config.yaml
num_attention_heads: 9
head_dim: 64
hidden_act: "gelu"
norm_eps: 1e-06
qk_norm: true
tie_word_embeddings: "early"
parallel_block: false
optimizer: "adamw"
lr_mult_up: 0.681
beta2: 0.95
decay_shape: "linear"
Each number is 500 + 25 x the weight over its row's rms, rounded and kept within 0 to 999. Layers, rows and columns count from 0. Numbers have three digits each. The size before them is the row's rms in percent of the matrix's.

# layer 7 MLP down (transposed), 2304x576, rms 0.0507, rows 713-762, columns 0-63
096:499540536505499454508461486539456498446505479515533471516542530531494503510481474498497516504531491514525513520491486499496517519514499527497502508531507436491461494494490504518507491453495492
106:461482511525488494485476514497476479521531515498521513504503513517457493507517517467505523469468522502483502489520531461479506507506490492492453522538539447480449460501488519492472484489469488
100:500544530492508472496507491495496485457517453473475516484513481502555512503457478498541476508506508509473466464466483514509512443503495476492523571471503503466490490510479527479542457481522584
097:456489515468532471454480499526475454490522482496449508524504513557520467507455462481476513472473535469517514509516505470480501498475556484508480465572501467505508475515476459450479480464512489
094:459491474485484514513511533483499490538498527482490482512430481462466504513496501534468471519480461534503523512508492485512509524483509501495523535550522484462501494536520547514528537517511489
116:528508525496531497520496504468545506471543547510467472473512528520519500511508485497475475492480437514500563491492520487529488479482482482567494549489484480482501468480546527495519501483518498
104:524546479501508491536475515504519529462545532488552503506475484489499515514518502523498512543505501481504477472494505505512488494475519536488472487483458477494526518501505526580513527469500472
106:519529466505514508501507479530516499495464485494499508500520470516500500512490498460497506493437450533463487550498558481507470477501462506519487511448501491521542544527555533473547501490490511
087:482485492484501502466510511488487543466491506469516520530439482462497498506511510468505484511446542510561464449494531465500455488478507514500463482499508486504513524475507542485492472492518520
099:525502506540506472500486492445498508526529494483499473508550481501507450514514495520521497464472475455472492453484487550484506544522504509476492491486520521492482554501509510511521530461508487
110:502529501522498512474524493486527510496510530476512502499538502509519515476521452469520465503534490506498500519492507522511541492541471498501471502495462504496456511516495463487493497507514471
100:507526482482483497539508537502519503494484482475535518531516503528524503478463499500537526497436453489539500525492496509518489463440483455491492490497470509490503470512536519482529494511487483
111:480537527504515563504522509461499513530509510518498478471495511549467490496514493499509551506478487504513546451499513534524465530537476442505466513519477506498519496509491495469524443455463519
106:506548501466543530513505474531498535507531468507538503538485534506515531549527494518504521459499522505497526498533510534511486499485539529464537548506479473461481532495510491488491513474471530
099:499523473527537530524508488498508506519448489489446492481525493468473509484523503500489546527487542545517560518454479477512483510498490489435477510522511507513476489465510547477488526483465452
107:518487481518481493463537503520517508484491500479477523489450456492506487444532513493467452508530490494536500519494523493464507470472496508525486516514495522513522481501507546498494548506485501
094:515461488500485481520508528479510500511516500486525514536517550510518512517526536461485499501484468488501519511496541486492452492472488518517497502492506510530490487508510557447477476533488511
099:530500514512501527475536472488488451488490554524522514474492466495502522524517461478514493528506512480517506499540520454533475499486523474484510511463494474526519469509452533475435505517512477
102:502491472501489520508552485436494511436496527489466517534513534511514457507509526514494534518516463466571458518473527506536478486482486529487516473501523494488496500454511507502464458537507477
093:492553514463524543467524512488496513485474491475505500466510493547488472542526508508486465474476482506483458543479493482473519480457470491471513516532481563478521471466474451508541527439525490
103:497511466457488522527525477477518504519518525479505504481524492531547478529529540496522489522477487463508452516458522506469453512467477481472489500502474544487458511487444483499549499472520470
098:509487520485507473524504517491504487461449543496448511505531508470480466465521563506501518471464469484502471474502518533531506505516535497479499466477499502498533459521476556504502477500438504
099:480519464522506514496462518463522522505522492474522488502494531495512510537490478480517494504488518493473501517481478488470490502493500563514469502556496490501507474463412508538504493507454522
104:518482507534490494478513519469488479537476486506511492512512511493547511465500513526522516509547489515506506530538486479541488498494545511512475549515460505474557486482471487485481467542495477
102:508522474491507484524483495491475499495526518460478509509476544533484496497515526503502473491518518491492474490503495483493456504501483543470543516475487475543491478517505478537487477540514473
110:505507524477488540501464492481509491536502513521510500486487516465523537513476512477555458555501527475499530569473462515535495482480585510491482498529495498448516485512483509460503508466462520
101:507528489467537532511485541508497514523488463512474496488478503505515515503532497505481456504515490554515483498530492482479499492515531549478491502498501539489444512511487523524492515504466498
098:481509506534487518486517497500485534500490491512499488515479455474461508516481443500520479470482509489544514518531505525543552468454496505486505505508504503490501497488501543520480515493483476
115:524498552491502515480491509481497485530501461499490537508522470495494496515495478524529484445526503522523501503424486493520511485507489487454512499487510503495485502519496502501494508489534512
104:487503481467526501496515515490517483529493525499495502461470496521519501509460537494527464471497521485514508502515552480496500513485516482489493501528507549483487513516463486517501508546536460
098:511501516553458517503493485465496491489532474466456468476501475469455523524498498515522492504473543484513486465497541518466500468539489521501510493532453450497475537500522506451489402527498495
094:535479513519458461476522516495510497528526437518478546503477526541509488512554525516491524522534501525491485463493502509508519504520503524481508547443481494519504498480470500502522494514489546
091:512496505431476509520516530540510537476514509480495516500484495529469507469481499520528485490502498469525486489534537493491503457481479509482449506512507465499487501513478510518475475474522520
107:492527566511494477505465500470513484536494517496462468481500534470475489493504469488494511570537500506498502523502516517530528517520476486477538524519481471485538520468517485483541472510524476
097:524511489532501484501539497474497508471510507509473477469528517527536466480508483442516510502535530464490523499522516492509476505449498564481508475493490518519489458502490539562526528514499484
090:550514520515521481499493509439510523477509489512454463464508490499469480518530497527494487506515481511480506508527489483480461515498546510494498480511465486498551509549515514474488504492448523
102:556515501470464509524488539499519521475479539483547499550499545470518508525518507520484499485487544567494519487448492570507507548523498515543511526526473544488499483516504487498520490509498505
096:489503481482530520541510500515471465490470471495500447499490470532433535508523519454453453467430485481508457495495471492441511497484492514478491498523510507503481492511462589459508513485459509
105:465505497538511489494497489528482489492475547519506495547516480508481513445523505453517472538482506526517505447488467522520494513494505419542508483502486487488497509505475501540479504498534517
108:524517499473531506486523482536444533511509492521507441500489476446507466481477491507503528540509538472522497459523510498517470482542550520511514518521497507490492445491536509462505470463450472
095:477511554482499510487515507518483509512521470481444500542469452514545504511480542525515445505527460534455494489513526524491489556503520524509540522481502491524517477497511538538544475492464494
096:556455491521474536517486489509526478498484476470503463514517514526543509482502460469474522488499514472517474489484553508526480509522457491507527528531509491488565498511534533494509476504467455
097:495509492493534491483532476529456494513484499511595491521514530535499507519516498465496536500484517486477491513533501480506528518521456512508489516507477519466501455539478513507533506478484438
097:502502517526520520529526521500511501505506469486511493545504495544500507516494502477504515486525534499452511438500476491491474525494530490521484484505511517513489494476512432500491510528549489
098:452484558530485490502464525487495490442517488507452484520487467528521502501479494543486518498514515440428488489504511464479470526457464494504504475528505495463491511501461514558528469500517518
097:513506487509505523425523469464551496513492508495498493503535504520464533518532478451525498495509528494469465486528485492508482466543568486514481540559499495516492535489567541473462457491552516
091:498499474483459519496520515516482491489441465497491480495511511492517503518483496542473477486500492533458486513507535484504506528488550471508495456533491528545478559517482552509485486515519461
097:474510531494459470478490482487520515493493524505457505492491480542541508495503470472546514529537545501516478523540506526501515513450475534510527514507509536523516508482451520542495524504513518
105:466462482483504454506513526500517505460438519539484501506500522489466502500485531531504538462517530503511438513513478533491498505481534496478531512470534507501541439495497525445512543513475553
089:517494454483538525451495516479554489473495519502443498472516532506519496476474480509554492482493502483492543507484508523505484562530492466440507489545491527524468496521513509532492459520498502
# layer 7 MLP up, 2304x576, rms 0.0345, rows 714-763, columns 0-63
097:476473424468535486518506491513562492499502457488509478493493539492547506497516478559487495516522492525538491496479524497476524491483483511486521525506493524509465499493520514530495531506483499
104:507504510512484494487507463509499506547506411531458458461456475478493517518536487544494519520541514475495501499447524513467495484502511517507510513502491499563534474494482522543472506462497495
098:540535520504519493483516503508473502508528511458484515478447561507498519503485520507441507496514514520483539523474450524509491543513475508489491473490489468520473495497513461480442519510493489
104:505448476505532557516484506510474457474473466477494485508461485505484545509513499501507503497499513495494475508485506484509531486506457515559509531522505459502514476466533462459489486472472476
098:463551471476527514471478515488509465465487562522511494489517492419510506522481533490480500495522520470536499511488492554493543495499486499513527506506530459497505468535489481511502513550480462
097:486483492533455498518510533522503464506579490501489518494495475554519534516508518491442529498501489483479521500548529512499535511473509477560496531480510498520483496493477516544501478453516535
096:510486465510518480509522474517493504521500468510491483481462511477500504518478543439478483544558508507492456525468517503498486510476513470487462522481512500517433496463527523543519502499540511
101:541513486489482505547503505536490450547486499528507543497531557540506525498510497518477527500520466484498538526532510506520544515497535506518498537481511523492477482541496550478499538495472484
099:513503502472511526522527498510509495500490499521519500487434537500522568488527503499524518512490489467473514506471526488534468502484458456493468476496465484497484502507518516466497501501531545
112:460516480479533510463520463531479508524483498483530471490507501476478497539521477511522466523512495527513502491447516497510542549500487496505503473473504506497456511533538464531489546468482462
099:442534475514547498486469500517526528529511493520498505533520498472536517517491537508504505499491469508539519507516484498503472510519532499498505484496514486475507557521531460510464499500508484
104:520495483458509503522480472472463464466507538512538505534503494521489481532472482536473485509492501442499470443477470515514490550482472475519463506481446493507498467515534511496488556492509479
095:476456489533504509521534475462513496520507506517434495503506533507520460554510476517483494520506470492539461476524503488459496505538491499533487489535486482497518519489519528488540474512504503
101:482500535488509528562507503493474439555469528514550525492494507503477476478534513510499512502437500545477475526503485524460499469468493531530505509533529466518527489529505523523548483464485522
107:459520524509497519518480571471501489484501481495531475485477531489517509524491542490475489519529513517452506503486478526495471479478536505512485484534525446517459506494519510477503484503501497
104:471504474510443499508532487512459512493463495518473515499517505523529450524524518496497501483468458514524472494505493501524463506505484512512504507519478497555490505496549526470485503469425481
101:479524497503493469516522464495498535484500506555497505507445516554456480543514496527458488485515525522480492493527507478511444511456521535530516522489456472526534513455524522478454529496507504
097:526538488514551512535498499517496482550467503502486455479481474478522545520504506483467463496543532504449492481499506533491484508503514494508499519483468508491491467545471508500513502460452486
094:530495532505484508502519514473479505514494491488491530501505459488466521474507530497445512529504490483495492514484508522502542506458509500526524527475478481498498474505511505481522490459490488
106:542507531503446489507497485488485475503493511487489515497498519491540518494507516520528516491513540544522505486485511491487471496465521520511484501462515517513475500490537509472460456518518489
107:515547520493509514491477483511472522470481537500540509493477481525499490504467498475494476533471508562554533499503503483452499547496511517548514534490514536507525490536503548466492520516443565
104:476498506550459500483496506468470495497502553522487531512503517514540453513483509503470517495486517484524488513496484502495528532487517488563474500491537522502518523514490523489514507499499500
101:460515515478510484522504496523508522460475504515451480487535525513492547526489545534488460524509490529526513487503504489485507477471493465497477481488481473548447546484481506518514527450502516
105:502467492527526482502566489513464548508500481541510511474479482483521476456481517512511470517511496511480512506514498480490504535488528519501477497520529447534520494510528486490504548474494468
097:474459465546500460522518536529527479575484477539491532490493467459483480460509506488485497471514509464470491465501490470485467517512509495498496511506532489494485531514493514463508553478471504
103:503513483535494520517480504497453488530487484516490515483516501482461467499514502515504461509508530512488520478545499458486503490473500499485469541469465493517482547501530507495482508479525522
117:484500504503479540500498507547492463511497536522515478491528495456475475519455480532531509492490500485461492545550514504473495550482470521494508513471502500469518507502524534508455505507456494
104:475502528513525448455536494499473474527488495488471471491456503512509518502486473527480517503544521495470527504511516544504513502492544534516509494505500510523513485501518519488541481491558559
105:490492447468504502513489526493525458498508504486503511543510517502497514525536482573513507479492510511490503535488509513483574493497505510527467528485483498527520521522512472484476531524501477
101:497495520480504483504514479469472513505496479555445487507506548534496492503490514539475529521529521492453510504533470501455495499500545568501505476508476484535489487506462522474477528508500493
098:507514478498487518513510477525558524496492435499509441491499488492549494462469507506504492535544521480542505507477487489509493539532470491480511496485492468437510515501492477521473494485495537
101:461515480553547544498507476529545497519500478494521476453501507484535518503524514495457458520490539493477520515488495509499519502481483493483485514497532523517498477477504479494499482527495448
104:494508491493473486463506473487517466479503469496484492477468507523512502553507493483544454463503480527582529500548505493438532497512501511486466487510512483450551535491525500482450481520499523
105:499505482575513522453494443506525457533533499499499502530500509475515541539572537514507488482508527511539501522490502502507516501495467521541514524497445524464489503479523516471524475515492514
102:495504474528508491475512542531521461558496495521483535475520544476472488478479539488429547480516507495457487471527508508470451505498454489480477472494496529584490533513501505507465514495487492
101:450466498496536521517494507494491468499424457502462486465484546499540512470466490539505487485527491522547534505513492554477473524501497543526508508467496485481487525542461496455535535511502484
105:489485530505523502492470501486487501543549495526505530493468511449516498509494509513445529439498481506474476523507478526457500528529512544503567455517513513510547524516510513481488514524513450
097:499537548541488484498481509514484466479503495507496498515491519533513461538468475502496537472517489477533501523480475532501537515509496497505512554490507500477544492494487508494482522487537515
096:493537463520523502509493543504509476513507538514492528491485557503505498507496488529533472492507469517464486482506489480491477482429475527511500512469502532504498491475470502478517484505467520
100:499536492478458450506499472509509489512496524510529491510518518549477467476512531488502502480513489532518486514533479486502497472521508517484514501531516492511450518505518487473492519489479499
098:479527525468549489572491511518521521520448498523506491490453488498535479462494518509460480563495509530496503521465494469472512442470504493491481499484521467533474526506520498517464521507515488
101:465499515504475483558501502483557506534485446494483468514462525498514507529488512551514467524475509505498557493467499495509547492490569487532539489492498523478523478522524485483504502502496557
098:491507511491494486538488507508468514499554549493501492490481534490480523551461504494508523537469497489504507462466492500497525496436513538475497529472482535466488465528487449548442512547524503
101:497503486477513510504510480467485490504474480509518472502532516506507549539528535510453510546507548492464506533546483487511499488483454481515495465479474490463502552511504474460427488492479456
098:500507461491511471519453491498470504481486514521504506450516513541430510512493489564463533506518511536506513479541479486480499537449489515529495509491507553519467498520551542480477491523481454
101:442520519507533506531478490469493394534487466520519496505464529563493456511534510511484470514531482520518530489509556514542499540505499512516464462505507517496483498426531533503474543508467513
097:526531530492534493513483536533445502513487533500509481430494512524487495444497509490456504496495504526466486486487518510506485491528460502533517504501479461510453529540515508470448536511545479
099:515492502517509466503496475504487501453507503496500544512474487462493514480515528474465514463514537505450518516543498487483553567516456497482476520460515493534484470471486487541507568525476530
105:548500492528497487510467477490526505487498501493514512512515508482564498511467533511490506475531483557477507472490481515497471508450509532539534533495511479515473497515493496460480487499520522
097:499497500503519512531514458491527518502516503519534554444496511503536473502478509505445538538515502541475493519543503490471461511502472507507511526451490502489499466512501504498494508498512458